config.yaml
num_hidden_layers: 16
hidden_size: 64
num_attention_heads: 2
num_key_value_heads: 2
head_dim: 32
intermediate_size: 256
vocab_size: 512
hidden_act: "squared_relu"
norm: "layernorm"
norm_place: "pre"
norm_eps: 1e-05
positions: "rope"
rope_theta: 10000.0
rope_fraction: 0.5
qk_norm: false
attn_scale: 0.177
bias: "none"
tie_word_embeddings: false
parallel_block: false
init: "trunc"
init_std_qkv: 0.0208
init_std_o: 0.0
init_std_up: 0.0208
init_std_down: 0.0
optimizer: "soap_variant"
learning_rate: 0.00703
beta1: 0.95
beta2: 0.99
weight_decay: 0.011
lr_head: 0.0101
max_grad_norm: 1.0
warmup_steps: 200
schedule: "wsd"
decay_fraction: 0.771
decay_shape: "sqrt"
final_lr_fraction: 0.05
batch_tokens: 16384
max_seq_len: 512
doc_mask: false
train_tokens: 113100000
max_steps: 6904
dataset: "wikipedia_en"
Each number is 500 + 25 x the weight over its row's rms, rounded and kept within 0 to 999. Layers, rows and columns count from 0. Numbers have three digits each. The size before them is the row's rms in percent of the matrix's.

# v: layer 4 attention value, 64x64, rms 0.25, rows 52-63, columns 0-31
# o: layer 4 attention output (transposed), 64x64, rms 0.217, rows 52-63, columns 0-31
# up: layer 4 MLP up, 256x64, rms 0.273, rows 0-167, columns 0-31
# down: layer 4 MLP down (transposed), 256x64, rms 0.271, rows 0-167, columns 0-31
v52 085:482479453514517537526496484480468476462474469488517514523472544508502517429522493488476540480530
o52 084:507517514520493495460544529463497497449458474498528496486517500493490495480497473471534555468553
v53 100:508482504473495464511488544518504508494528485483514499482503498486497529476515468484555488485556
o53 108:476551493525494530491549485518531492527520494470523475521482492526530504500510486449508506549499
v54 093:476493537512539447490439505511526527458537495520467535481477493481485531552469491542478508496486
o54 103:484456514502517502499519467500533478506514518456487509461504498487531491475511478500523439480536
v55 092:513530489544509519457499471509507501523489499489536504469443473533486511477487510487485529531479
o55 097:488510518455492512535486530534497496468483545504537471521505494527493483467532485546498523531538
v56 074:523519453451494522459483489517529522491513506497524502524534509468473489486468513471469528494519
o56 084:550546488497486497469487515518536505483522543493536522516469513446517507453472498533512515483509
v57 090:477548512523501489503529476497521454477490493462466494503495470524549506473459489513483536457491
o57 100:482536478489475531498496499475487462499457521514501495500493483531497483517504493555534485428468
v58 088:454548446485530495537521494503508512488472545481477468498491492537529491467530482505487483533489
o58 096:501504483499523548524464498477482543487492538534538517499471490542498501495494499512534509500518
v59 083:531480497477466513549503512497495485504526488531507480467494512488539489495511480476540528460525
o59 095:502555490530520504445484490490494500491520478471495502497523492535484507528472468517483505488491
v60 071:514504462495470481467507492496498500491518480499489504522527499513512488471485487515502451518508
o60 083:524481507523515513526519565501508513499509516504476512479483471508509562485472517465508515497501
v61 079:555513492481503472528497518484464518484494490474469522443504466528498534487558517485450470485514
o61 098:532555520517506543527496502486500535521532496475481474502469533515506474487521476480546489460576
v62 077:462473491525501553491468484473546467483513518534503523515503501515493487481475530466500517494507
o62 082:512533490493492451516490526511511504481467477485553509484464517476473515494501524473493486437466
v63 078:519527544507484505535468513494565513482480481517441466515524508494486503533507493492479494494472
o63 088:497479527535513496542494483536520456521509505499509551507518504481530485520525474566491495483498
up0 104:503492525479504522478532550541492489529475479486484502525479486476535511497517500475494498515545
down0 092:463487478502473522510563502544518513564512470486437480465491489539529531495494499503504487515523
up1 110:532474485463515535476485476510528517509516558482480484503470498494463485506520546439488514498546
down1 108:522521484453497504522517528498484454528509496511479450494530491514522530476498485496460519462470
up2 105:480481522520505534466539493544476465497489503544472558506505526520533502552482500501493517486469
down2 104:523494513509513451519474504476517500517533501513509467507489511489441524504507505503509458557519
up3 079:495493482500505519543520554475516506467542484508491468492465506491447516485493510504480512493514
down3 094:519515504509520519532490450485504512464464513503464492495477523494500492484516520477490456508509
up4 107:532532517493459504476511503528507500537471541485490508572494513467507478510521476458513467480473
down4 111:449527494504459535483508505497499463523530473508521482504487484536474474436500534475480442490495
up5 091:497507473435503495549461497531479473494501506546502526514489492490495485501515550501512494491495
down5 100:492515507573475472481520488500495507452469490527533523508507516503499563511527471502472551473496
up6 092:537479486514512531479464506505532522520531503460481504536503528489552483521501524466519492481477
down6 084:529537501523491444530517507502502501486502456467472475522494544527519512462443489494471520498492
up7 109:506477519493487514494518535473494464512491527506541499503496520492516474535476485518481500532519
down7 109:481514486532506471510438475531516531496515452500499478498481514510526485470520487492526539507482
up8 117:445516486510516518497480476482505466539533461447504510502496469515454501487510512528492524510515
down8 111:491527486487478414511532521504492551485515501509459544520520479489533501512482510473508475521507
up9 097:495459475477545508490507476484502483546536478478506505517517498476486489502510502503484525536477
down9 107:534480468475512534476523504460502503461532537500490483538493532510544454518461541495500465499521
up10 113:498557548500527509509531499518482485498494483466527519521479487492524488505536445539557507501468
down10 110:518494478462501529492519511514461494491489531541518502527499504497467504482490501516534517516530
up11 107:519481475495490499507526480462481496474493540539505450475525494506501483511487495514466507497569
down11 101:476472468514529481489531502479496505498499496459529515434488501503500510471515455488533522556485
up12 090:469521464505503510501490498487551513480544558481508515507479496493526516478482473521522479501471
down12 098:488522562474523486519530490487523501532502514447508480519482506507468506544464530509523543505508
up13 106:492514487554507502502517531476476474495516501518512496497466516494483488480527490496475535530499
down13 104:473460512504511524511464499488480495510483536501532465469501490525527517516527550510519477502480
up14 104:491493477513495482486483561495471519528550497533480497447528470541492496498491480499515491503500
down14 092:512508531502476556538497501534469480504490453512498512530469531492530514504507530512469502514490
up15 111:473493496537479506496487494501508483539532444485519545497506501478506494441485471470456492543498
down15 121:546470483522503537497510473481522513474501508494499461500498497509496555513496512547478476473520
up16 093:501528494541512490479497548477491492498465524522522482496491542524496509462515501501539490518484
down16 096:500478490524525489508520496448429487511472472479513524503516521469474558464451497488490515512544
up17 085:514515506503473552491489517497499486482502474506451535552504501509463482463531515520516509472529
down17 086:473488516490533449493474496531530514528487508489496499536497529518543547542524527494485528532489
up18 098:479507458514495499492502457531503501492519484541530568487501475518519546510494485509543477493496
down18 095:508491509499496476483508524513473496439450495512464489489511513513450443484545469495551505495482
up19 099:489503465521466570451504467505521484522458506533496499495528540488468461534502481499458495496501
down19 085:480543514492430504490507493514514525487509496499500511503529481481487503539499511480515527480454
up20 109:539485466507498541458466457504492514498505494505480538535511503496505475505511498565504484503510
down20 093:467482480518447495557505536553510513480494516519517491517479513523507476459485516506466535529493
up21 104:482512456514530514517445508512509505559526514467513517521540468492468492511500502487497506480506
down21 113:509487500469531468431501490460473513520518506514480468496472459487538520448523504540499526466515
up22 101:481526490492495518462532544536519509476496504509478500473516525512514506507478530538484481458545
down22 095:513488473499517493484489465451479499470523453507542501487530467508514480498474522520507521504470
up23 103:490520503475475491487569467479485497521495472522531514495502484503511568504462508478488508475512
down23 105:485485520492521480494469516538511500491486486491494449513510461420483484522465466514522486464501
up24 091:514556454553507510498484510481477490481503502502501491483511520497517501485535532450520474482467
down24 101:515497501507513509515539517489537500482465476499515532531513491529489471484533535474498501545504
up25 097:559532481520493476487500538518450510509511530497478485471487527498496516498491510518502467486471
down25 101:561463481495485539489509507494492482499443528496492515532476556519501530497492459508537540482492
up26 114:505490500518567492516478483485547505479497486473525525504519525497510497499522449469522478538488
down26 099:497508500508558485492448494501513487484488543498438490515505460487551504474502531484532516491530
up27 088:509500455519521483481505536504508501527520447547475534495530515504487499503536514483533492535482
down27 089:549476512477493506482566467461514484466482549526494501531490457483524467482513487522494518507526
up28 103:493493465491529499509490508538537515473490502520500491495532518488554451504511503493483552472494
down28 099:472494540518477492495483485484497552481526446507505509501531495510514499483522487567517473475498
up29 108:524471444518454546517514512506538450494490494498511507524494552500466514519479537502471487546516
down29 099:491479552484523480502498517506464518510495483512508465447475523472539496520467455473541458501506
up30 094:482435473540479507542505498455489483521505515517521494487509508459492540538516479485488502506482
down30 102:467539511457471518470518469519519517492512484512513540503500509505533490428471498480486480500491
up31 095:486535482503534481547484537535517488500495530469513488485513482502558455499537477518524454459478
down31 095:536493519479512508484518517532519524509471473506491486526443493504520518477437515483491526503525
up32 114:526519514459455480499545460482514491519521482492527508502533526507507535500490479491508532501491
down32 109:472456500544497515521445465496483531478517542516463512530455474523496503509540510490521455519528
up33 095:488530512507495545497485520513480498454493534505515505506456538532516517519510492467513500533493
down33 098:465460508532494514415504507503512523516498485483510485449519518473511501534503453514476551519515
up34 107:461499451489486527499528467454547487505493476500469511543504542488515523496528542494494498483523
down34 107:516514525472508465483480511492547563490503500495454518503460491493496515499544472499513481509527
up35 100:510506461547513473485510509550497473532545519475503495531518492533506509467468542488512510476516
down35 108:493506517460519491492521502518490515530556470505480475478480509452459484500495521527522516498460
up36 098:526490454523506486488483503551512510509517501505466484489491466547504571507521494501497449497440
down36 111:536561510505476512461504469495509547494501483524479497522561501555490530527498472497535468489507
up37 102:525522518526469482456565484483523489494524497507497495490486504500511494461501492515548464572502
down37 102:510540492544504526490512499526507560526484491477458502511530454481485455542484509509496495495525
up38 107:476473487520476510506535463506500478520481514498471508515512535492515472490476491507488510536517
down38 102:489520506543519463474507520484466504474484550485491504483521457478492480506528519513522493519490
up39 108:543479520500484529495482497468521454517528495438481489539528523517468506562481516478519506530498
down39 110:546454509557487539516488485499486531544515517447547493491518502486525518503508492532498509480499
up40 102:508501467470526476489444537493492479456517514462455487482506514479518498504484515510525477519471
down40 107:486497489519488456486489484521477501528518479459523544524499491509474483507506521487456497505450
up41 110:487480511516481514481508472511509510478520536493493535552523509517508444453503520532546460462507
down41 103:485523482507482477468516489485478493478486439544523504462509525496505524466508474477474498496493
up42 112:532431478502536526478490511541502483519527513487524463481479526462518468521529499493510478542464
down42 114:501448498528485486450468527497517498488514505476520520485486568495517498490508466456505472495530
up43 114:481468457478486520492476553526510473525531531467479482507549518480508477496500447561497519516504
down43 098:519489443490468455513486459452506519468537478531493503496456484476517476472498524469510538519528
up44 087:511500540527471529511459547561499495494512516514472502497526469447483515514509521469490475518484
down44 099:490454451519460468517457517518518500478505534497483494499528446456507525452484497518511512499504
up45 117:459476541505476552472475532486478497504514508467552509528501489486483476508484499482516490497461
down45 106:474478508525499537517527499528477480487489478505485505475508451480483529484522507526525462530463
up46 087:524472524469516482494494463521519517448480504480469477495507508530480508474524541512491459540535
down46 098:557453513475516439455495506493519490510484504517492496509513472521477487456521477536535492499531
up47 102:540469516478502522506463530558484527527487484507524528495558471502469475505498509478481499522481
down47 107:494530479485496520515486521524503506481477475504521487529497503556508520548520492490511494483573
up48 097:523510476466517535483487496528503539528477512516478535548508518454504463458472501451550491495460
down48 100:489517529507478480523496472502535475498479550468501501461487521505513491514508530552492481498528
up49 088:441488521505461470477502503492460481512503499483470512511464518507457472493482525442485536541503
down49 092:495520506469553448505499484506480497557465488500491525517527520489503495517531491533504523476479
up50 097:509500519524531494477454479516478492486536500495519511518528491453442479508509452537457489501484
down50 096:486488496430511477497496525494515536490498506496495459486482456521561490518516484494545516488529
up51 099:533503471538488486523487481454526469502519481506532521493507518529465527500494526484531534523480
down51 106:471532520482505471498522492522489465529502516509437454457459509459498527470488490480525505508505
up52 095:520527509474499517499499520510498517489516537448462501547522478476504534476514462506471450549500
down52 104:469498499511493489525536491528517522518505510520518500508440488477490480511507496512474519483496
up53 105:503510518515512488505479531519516441488463525471501514453502491487447497533511454531502516458545
down53 100:483500540536523477482531508534541513508517556496520498487475457530484521507513475507483491528544
up54 100:498518472475514479472511475496466441498505452465527489498478512507532483472501517542471508463524
down54 102:484531507492553504462509479471508446494477511525497486469440490518489504511520512467466501526498
up55 107:468496519537503492551515525467467474502519534474524523489516546508534483481542472507509453481486
down55 105:532492437502514470487511521485474519517522479473479467528512428536576507502535508489489489494495
up56 108:471502456498487504477497500473528494476491517511485519518448489481504549488527478501532499493487
down56 103:540506502485461482489510449480534542534471484555489483544538484514504516543477500509513478508446
up57 094:480500461521495496544506461492495516496534463561462509522524494457520497473509534487499507555471
down57 096:526502499491506451503498501489507509477480545501510493476502463507532495555486487533507488492485
up58 097:523515469471498529517516495518524483466482530539474521523488472489502513507507508477503473518515
down58 098:529495494476487525511513438531502552530479505491491517493522475508523554470507489495500483465507
up59 107:519520513448525533528450490499535495500497495528500477486492523532523505518519484514507481496535
down59 105:540507489474500515512535495491482496504521485533529496458510547528478465537520507474483510510442
up60 099:524522514502494504480499481502474491531501461469497508483509506481467508542459518475498520527481
down60 105:503540544481471477457527521509546527489494500481528498472496499500439497502480523473513453486471
up61 091:497495523479499525502468506509519469503521491558484500452470507492518455459456497470474525498472
down61 098:474501493524520567532483504503483547516471510480457513526476508472481525476486528521529484500538
up62 081:488522521533502462465490515511480481485459512469532512517506493517515523514532503474470525536513
down62 086:469484501478491440477500450498565549474511488510503475508487495492494458469500507486529461498480
up63 089:426510499503497488514513518524510502478479536496504498525513517500500500533553508501492528468455
down63 101:519518476498465513507510512493520484535499436488492522500530459453505511497489526504537502502485
up64 091:491524529505528494505512493486537509478504518469434480518478506515494523537507513528485489490487
down64 103:538519542505485543475479511552498494508522479475492531485533488495521533526490485499501506498513
up65 103:475543513544542536542520497507534492499512466492506485521476501507476471533485505530498462521470
down65 102:495484451517462490487500496524545539499523509528452509474531488522474501471508470506528542503472
up66 113:473451494458488535452480565522486500494486494522511510493514535492481494522517453498485508550478
down66 104:540539475505512533489456471491485496519449521485518496476485513520536506469488527490515507449519
up67 115:474489482503532494528485496515533506550528471524472499523494555491512477446486436490494517471512
down67 107:540511515499506493465464468478468457477532462489507483458465496509475487486481501472471484506513
up68 106:494469457480462525452497472514518447537512495496495513465514472487480512482501516473493528504550
down68 097:487442534493498480507469506504494513474454496500478522523480533469538446476499515500485510482490
up69 098:534460479481504485558484506489520469456482470519468519466474495489443540509477546502510502503518
down69 102:530508551507488466486502471489525532507511494516552496520489454513510504488498533487510490491535
up70 096:486509472483496524519502482494514468516471523532498487500504532506499453430470484503536490513526
down70 087:508458512525507497460497522501507498461551490507481569497505523489462517532533495532478493491459
up71 097:464481477501482485488495496503515490472490505502462504505516560499515515508525439477553472463487
down71 102:542521508480515513481514491523474510511523525495440515470510472486472445484481515529452529490463
up72 099:530531445468509488537512506514523499532508453500480505498506475486447516465506498511476483527492
down72 104:488496502504515500489474442507502512517442484487514466493493462533452486473497444492524510487493
up73 098:498511500513456515517542512481496519494508499482448498468498500492464496532547552484524501516495
down73 089:503511479513490556464512469466554501476481487502534492514485505504484459488504459548481493451487
up74 105:514519508477509517464490497538513479475519518509515486499439543485506452481439498473465450529523
down74 101:504502483531524475486490459470492520497481513494494522479480490517476538506491497497515501469533
up75 112:483530457449481542509505516509497508496502447544513475456491518461499519504474501501519502488466
down75 093:494508516506499523506472506471513532485485503500498540510493496505489475450509442530448531533501
up76 098:493480494490509502508484542523520502503501456487517523453496505495526545508509510495494518480487
down76 095:488478502486497531523548508499495533513504483492459470525551502521516480479502519542497545519478
up77 106:476495489447524506493524476492544479548486552507500474489459550467539518528519546486524517490500
down77 107:527529500517468517484500471528523472519454442509497524533478505507465508491539487529497432498482
up78 079:497480445553530502510489457488537508504503486513482484517521467506503513524521491512478523525493
down78 087:501462511479441477484505522534527533494486505479443497493502524550477498483474475493503533492485
up79 101:536523490534529473538484522534465478475480484483464508533484504523484543507571462488482514504471
down79 112:472485493552443492480501488469500494483489458476557528487493501475469495472510513522460486519511
up80 093:468506466512477517495531501490486508522486494531479523509537523488530481487499494478522510518491
down80 106:520515471507509526478537482513520468499496495546445453504497486555501537487457523499495454538517
up81 087:490468494478507519561502493492498472536500480549456509488464518489504528471505523536493496550508
down81 104:497504524514517475488536537468504494508498476489536491518502517496469489545466513470439505489471
up82 094:517454471482485478485526486514503475519493508486500517479549533498496521522551473467463460559506
down82 113:522542470534487526506517523494485489503521475478529490525499518494484474518481465471470492503528
up83 105:486524521492472527491527488470535488460498447522511502543503523496486495469468488475486469504512
down83 098:508554475491519501545483497490488526493520473482537482504485513497521510504485528472483445504473
up84 094:524528527510497556500471487512508483525493507540437489473489496508470470476556458547496499504482
down84 095:490478499503493535509523514533468515526484522494470510456542449526466471501498511514500507484506
up85 095:493473518502515527500512507470533533539497522484516516499543480497470485519439488508504511506487
down85 096:496493490519487484526516489512481530489478461544520475512485516498510503487472537523509525527458
up86 098:519495491500507529463527539491513529460533493530498501467498433474495557505487536533506485473509
down86 099:490462495501500496450466485525481526495513490496535474504470491458557510485473498533453516492519
up87 092:490511479518514489499506482537482482509485498499478473464506508511510489489583487504467480497507
down87 087:465462559452492495472526525496516499522533509523504538467512492489501463462501515455492535515509
up88 102:518503491524536517474503500494488517468504541485505494485467494465498442531447475511480511460468
down88 088:508486536504474509525477466544475485551480541500497489541462495524462515521527484493537542486526
up89 094:520545508533521462514535481481490459485412496514475488493446503510524497513469561511473528474515
down89 110:520478476458533470536528527521507546507557483492474492484505504503499483486506503460515543506544
up90 097:460510493516533541475537485494514487465473483493496544495487475531497522542514513508444500516529
down90 101:454494492513525533484501526511524503529487508487476517504516460517521526492528501515556558509521
up91 083:512513483449503473501496510535534522450539508528476493488499467501479529516544514493527487458502
down91 098:475492525513545510507513509522516474515474492523493483497497576445541475459523511462480475489514
up92 092:502505503497522457518481516510516455450523521475508481464474450478494480507539494511499488509453
down92 091:520545453465494517469494501509495522487492484503526516473485466494524519503495467513515506509485
up93 101:484528526478485505500511497519513476500511499467510495514514461507467519528488490516497494438468
down93 099:452468468531514474485540517524463492448461534488485508530452524490454504482498486472541531499521
up94 117:519545475475514475465538526486489534484502471528517500492501516469495493450504487475443504516505
down94 110:494485501516455515532517501538495474476505446475494472509506502483511528508482526511513501461475
up95 125:521504480479503505487553544488466522535476508510520510534490500478504515504526462523448475470493
down95 115:483487477477495504538497503504525513487469511477530552505466504508496506542558483529528483437509
up96 100:472482505499482494480469528469502503478485532502475515505536482530510522560533513481508494508489
down96 096:484496469489448540510498512489520509509471522477517493466508505477526488504557508476483519505516
up97 112:513516525527457537472493507532496472509464430525531522455469484492510473506476517452516497541489
down97 108:519530525542489452523533521546491484485530528506467464498514510571495513509490458515488483509488
up98 105:474493523458480535489500497498451471533457476519504566486447489511484486506494543447481481491513
down98 095:469533531498513521516503464485511502457471502557480501521514506509510461497508502487534507496544
up99 097:523495472549448488445500543487521478479497487516489491488475459499499518515478509493499500525479
down99 095:504504507488524506516487505487487492483477508466516488525528479505490497480473524470498547532509
up100 116:491548483470508465476514521511512467478510481520485486467531504511523513452483538507550493475505
down100 093:493444492530458550494471497515522552479504538500519525567503498485528486509515463467485480490522
up101 104:461517465497497465497518483482538473550531470536514511483495517525534510489489502470520497544516
down101 106:500482495484500512533549537520515465500517460498527472495484519465503488534491500521476519481500
up102 109:504512487491523489510506536579499492435506501510517499492513483508520552517518485523490505470474
down102 102:505514514499475516528485497479491501515524511517480465551467491519490469466501515471525555464491
up103 113:494497567481547516495488491472486456506462479499481519466488508499515476534490481512510503511483
down103 116:469547504478516533495500451498492501487496482538490485567504529505496453481462495536479534508518
up104 095:521530506510475513501467488547504524482461528498527489515485502466470503543543478516460541512486
down104 099:498473475470513490465513496482524514516483559507452475473494509508524461490510482485509488535475
up105 102:493494479508528556511504494502517500485527490473484511537492512504475533489544443541555494536531
down105 092:514473556516521448529503453516479472515484499474489497498527487506483545514459549515518509478505
up106 100:476527551437468523508501531560486501478536491503510456474492505473503526470517509545504508454564
down106 102:504512476516489465485498436506525503512480544509520529486522533524512476504494490485455469526489
up107 101:468489454507503533475483494507536495510545508492503496555475468542504479482486481518504494462471
down107 095:482497524534552465536505469532497516498472492487484510509446521477470528486472512521494476489464
up108 094:468487450499560494521514522493486486494491491446503513495516535532542536502475454499513471457484
down108 107:491502499486485533529493484471517475488478484456490474489551502504518482502514494487536496494520
up109 098:524479470479549493529510517517551492520536502511538516487511467517508519520515525500447507506458
down109 107:467515534554543494523514512505499508506467501500505547493536556478509539494480521513500528535495
up110 097:459478530467496517510524502512489471512524525522489514490475527511536456485492527468481573532502
down110 100:553460476500519508499504488499484493466479471511530526470493515459496575514495513510495489462524
up111 096:512465533497521517495511474517482477554520476484490532500479459462486490481525481508489506509494
down111 109:537483526507506508522499531496482486549538494505493491495556506453542477484507548477480461516455
up112 106:520477504510509521453484501500549500469461541471512541490540499504508533474520503503501491519464
down112 100:560482499499496473469523508465489515487493520523498528515505555557484538515504522441492456524476
up113 102:521542491525534479512505521480489489573498516499509537487545464483495497536466503493525541491495
down113 104:503501481540492498517479468530486511521442504469493486494513512550456481553470510495500513486510
up114 077:482546498490479458483529482502513500464482520526481504516486524509532483485471493452479472507485
down114 085:530474508498539461511519520509507470491508508503544497498492503538471492471527422470505518500540
up115 119:475507506485478466535506523515510473490454520492462510523569527519533515491518484525513479493496
down115 105:499479493459512512503484484506484500501516469508475481530499513433482506503434461489480556519484
up116 014:479502434517516518524488481492541453480511469461457526508497498494456498524520490528491459520517
down116 011:517495505492497481496526464493501495512488503475487469490503532525570516459547492528476518458500
up117 108:483533492489463516477505497493485504459518471530445491492495519489508530489527527468537520536480
down117 115:517511517501526488533503490518485547539536474481477498466497498512483509503487521503469471528433
up118 108:461556499519525491496515524490490460534517485493509466471517537469486482525477476485485481520530
down118 092:458478506514493489467496518518539540498465516509517502521466499514518530548456466545505478497497
up119 104:504550533471484510473505527546467502496489479512482546490465539495476536528504491517473477465470
down119 105:502495529474440508522493509506513492483528472526483510488551526467525500508500475511522517439516
up120 087:524516464516490492507470472527486500495529478550515473508513505479465505485425458505512516515497
down120 097:501468526482531538530514454495475467531507503549500479496532553535525490499531522476484530485516
up121 092:500527488492513455470466540547463517497539523479500516485459533498480519468469502481520468511512
down121 089:478464491508485477538478521553504525467485519497453483518517470510506487513484471500476525518509
up122 095:510514529488511512486510494444473486481519501508470481484459489505547461526495501493491487491539
down122 092:542503458494519500481477518478459519480502488500500516502528518503496517493479511521496542483477
up123 104:458488521522511499540487476482513481537553511439463485488503464501515514500487518507511463490442
down123 094:498456493546505509472504538510509499524505507496529471521492561527466491490492500501526521501520
up124 097:450584546535521480528529488530487490532479528470512523469456540487493519502473518500501517502528
down124 105:513501524484472482510488488483531476458507533499514499509472488459478470548524491465504533490485
up125 107:511426525524530511534518483498476541495488526494517492502492499461503430490498546480494516496507
down125 101:475542495491494458483490511497495502479489512526532528452537537496522516469531457541526482473467
up126 093:482493499472529501499523453483518445524493528528490496525497535506528489516458473483462529471516
down126 104:505531514519480514505497509497509542517522525473470509499489520488535525508509511532545547559494
up127 082:485498518487534522473508524528475504510464484505455476511486516489527502507491500485516493542503
down127 096:506514517492495539496486548535479516502545497513505529503531527446532509485469509542525491512473
up128 112:528493500493486538528521475509540522467527473466475503533479540519475507524548465481532455473496
down128 110:428546492489489459529474507517474514519475504545504480525516479515508527480504550527537503508527
up129 110:501503462469532496500504530488475504493520511478481458506478468459483489487470524500497494516538
down129 102:473509542520485506508493445519511533517472502521505534475495537505543555548511502498503450505476
up130 095:467493527463490524504451504495515495511481529468491512553488542462495507460468482496497508552452
down130 093:472491509509492476527502505483518521464469463530522466526525535546520490503485513486456522508545
up131 098:513523499505506516521515468500494518488465526476485481515435526525504495527489510474529485526502
down131 097:510430510466493475486503492480484534518503447498488476483493536477507489525500453536492528464545
up132 099:512463537501474491528466496514469481509505518495516477549488503525467509509502485521492480556499
down132 106:441479487483498494498501477498498484494496476489462516529503508511552503541517470529503512496532
up133 098:503470511513462488535524520516491482494513451491492507487521468531479477500479507478451487491516
down133 102:430479499531513526520479468501459544500463452473500481525493464528507516525490498531488489482483
up134 099:480438481490491469494483495478517484484535526502514471535475505494509495518458483476501506502501
down134 100:521487517516481483495518502527459510569448481511516508482481489492469516508519534495495515518516
up135 098:473555516490506502504474521520491462535507504541499503535469498492496473506476436471526515512489
down135 100:478461469497513495500505463498547535456522474489523499486488482475459515495525506492509458501523
up136 083:473483510510473519490511485484492474441473517478473486516457513446526478512523501510497492519506
down136 093:515502483525531458518486485530502550515503499490483473533516487477493541501522520490466530544521
up137 110:485527486528503463546500560523443504538480525492463506496523481481467492500501493509527454524467
down137 110:529500517466512493506520489486539525501523471464525506517466495547469488471448512504511504496503
up138 098:491504526573471486489509478528518503474499492476491481482469465508440510533516537471483487506505
down138 093:567507473480532492492504515529454479459488504551473521551505508528540494520501505480493536482500
up139 097:484475518526496526552503498492497452481546493491487537505522497502520456483473488476523481503510
down139 093:512506523463503532489526490523512526508507432490494425488464474480470459526500469490522529521484
up140 098:496481508550499497546521473476490473493512513508535516509491519482506515484508472508497503521520
down140 091:508501510502504543473494527546501485503501494492485486555539483470465497487479504507485513460478
up141 113:504527467481493522506497508518522472472479488491481448520448452497486516522485537538499463456546
down141 106:493462465470479546467476529510488509529463476508512478503487505497539462500488512438510486525511
up142 082:511464525493511517480472537506463451500498456533485533478490502542480512526502478514494500512475
down142 092:513504502491478463543471454537532508489489520545519454499552518493493483524521466470502524491491
up143 093:492515463493528485540474530540497476542527503447506548542483473526445488491480480500484507510502
down143 094:512560562481529508492496497512478550530492513497529489508522504514504479514505544510495499509484
up144 088:534507469460452526487504481519496490495476516487489501552486482509506530531493460491522479529476
down144 099:483514496522459524464510517477498449534502499464440485497505521530455519510515487490507468493510
up145 110:491499494510474526491511478486499469529565498522479496462522487473489480554519494525544495466546
down145 111:522482478509486513491476513454523521466509475489497533530533492490499514515488547534503491518472
up146 097:526480472504477518484515508447453501534507463517457507566509481491513529450503518487494473529505
down146 108:485493490476519542456475480486482508517549470516498506509511531494513493502477488530441468524552
up147 102:491485470528471498522524483453535489496535493468519514474496515503481541470492478536508491501462
down147 115:497503492509514484517448514479492523522490468539515511493496512474469481470474524482483479489482
up148 099:490530517537499526515485502509461463499491476457517499465480517511439499522463512488456489516477
down148 102:494522475513486464515518513479462479557495474480536523462489530540526519510489446510521472497501
up149 088:487469483523524470505557514485507486508504485498517545511498475480501532561488462489469511465513
down149 099:478538468537489486479489533540491498526483517491460504500483459488546473524502512527517522480467
up150 109:535519503492490544487511482481448488535493478463513477474476489455532494511525538479465516508496
down150 110:472495495486500520451506511479495489545533463477466449481515443476532537491550460498551535472504
up151 111:442523497503503534526484502453508500486532534498530471511504509502471476521499514487522534520514
down151 110:560493525513461474498547492513517515495512531454515549489493497500497529539448498497476471473504
up152 111:520479494471534525555514526482523471480488492482464541543533481481517531457486516489507515448520
down152 095:446476530461526536461528485484485503501521459467523492467538441473501480506514555509486493510520
up153 086:529527509496485471516532520475457467521528517543536499498527524481496520478509497462492469527436
down153 104:531490508501531455503536489487509517495488473450509513480432504461505546478509528472485512507460
up154 106:457493502472511501497548492474502518525551525518482558545503521474518454497460529495478480495501
down154 107:521489541506498485515509533477463460478505489485508523503512448516452454487507483492469490481534
up155 114:518531502472472485520529489514512485513475456499503480460496543446526533468498506479523527471526
down155 098:515533465502508479520475499491483499516483518503499500469507519521492520541412483488524514545467
up156 103:490509491503483531499485526503475501471495531519483518533510506512499469558477483498545536488504
down156 106:517505513460522513514475479487507515517503443460496438515476445534515497504483467534447518510486
up157 095:492528473526509510497500493482514490513525454495485516528504420526541527524488474495503469460526
down157 105:557472497496516531478500520507479500497427496514463534480501456492533489490529491545499537487490
up158 100:480483451504453461493533525497542500477530496452497524527540541475493507501508456523492492492482
down158 101:506488510511496479497503468485451516524455478509554433493497519513511507532555495492485474551515
up159 096:471486492500547536470502509478482515534495532499497493448493513492503490532500523516507469516472
down159 100:506513505519553481521483503477482491505469496562481501519475491519489512479477489518456521507514
up160 097:500504524537481510495564484475493505472477513480490525512463528507504481468489500461500484507539
down160 095:471504474491534473510496459507514501510502529495483497468553491527448476490459510518478484510470
up161 102:498506531463463519469519491514519488488491486492532521475482510491437480471529438539505451474537
down161 101:480504498530510517462481482488495500502493542508520510488511535505553517506522493525520522524511
up162 149:523469499504536468496490504546495442507545520522463532521515535493490512523510497540471484491457
down162 129:509455488526502485512486489498503513500495473505533502471490511490518495479480528486482482490514
up163 095:517492490553499493497535482516495481475532483479533565513498490498497528543537510499443535486520
down163 083:508472510478454509506494501495523476461483489471481508490509490521461422510513493498518542506540
up164 098:461464496488524517498507490539459465521544515502531506518460523478463473507510500478512520523537
down164 100:534484510517451460475442505546508482478483505516529473529479503523496520471517512505494517482504
up165 104:500513518494539483463467482467523476469538487489454485496478497496486495469524524498507502518512
down165 095:518566519540510495510526475520517521546485497445515480490537493528473525510504448501486506521462
up166 091:455495497488515478488518520506505502513514543502465491509504509469456491544496553490508511516483
down166 099:553518518472485488494504489473471513455493471539486532539478493555530513504537522520495507473509
up167 082:494491460526504514513446521503478460513519480486494501451493522526490529502498515484548502527474
down167 093:522495505492476501485490496525459568511549499452559512509480511537496510505486464470537499483475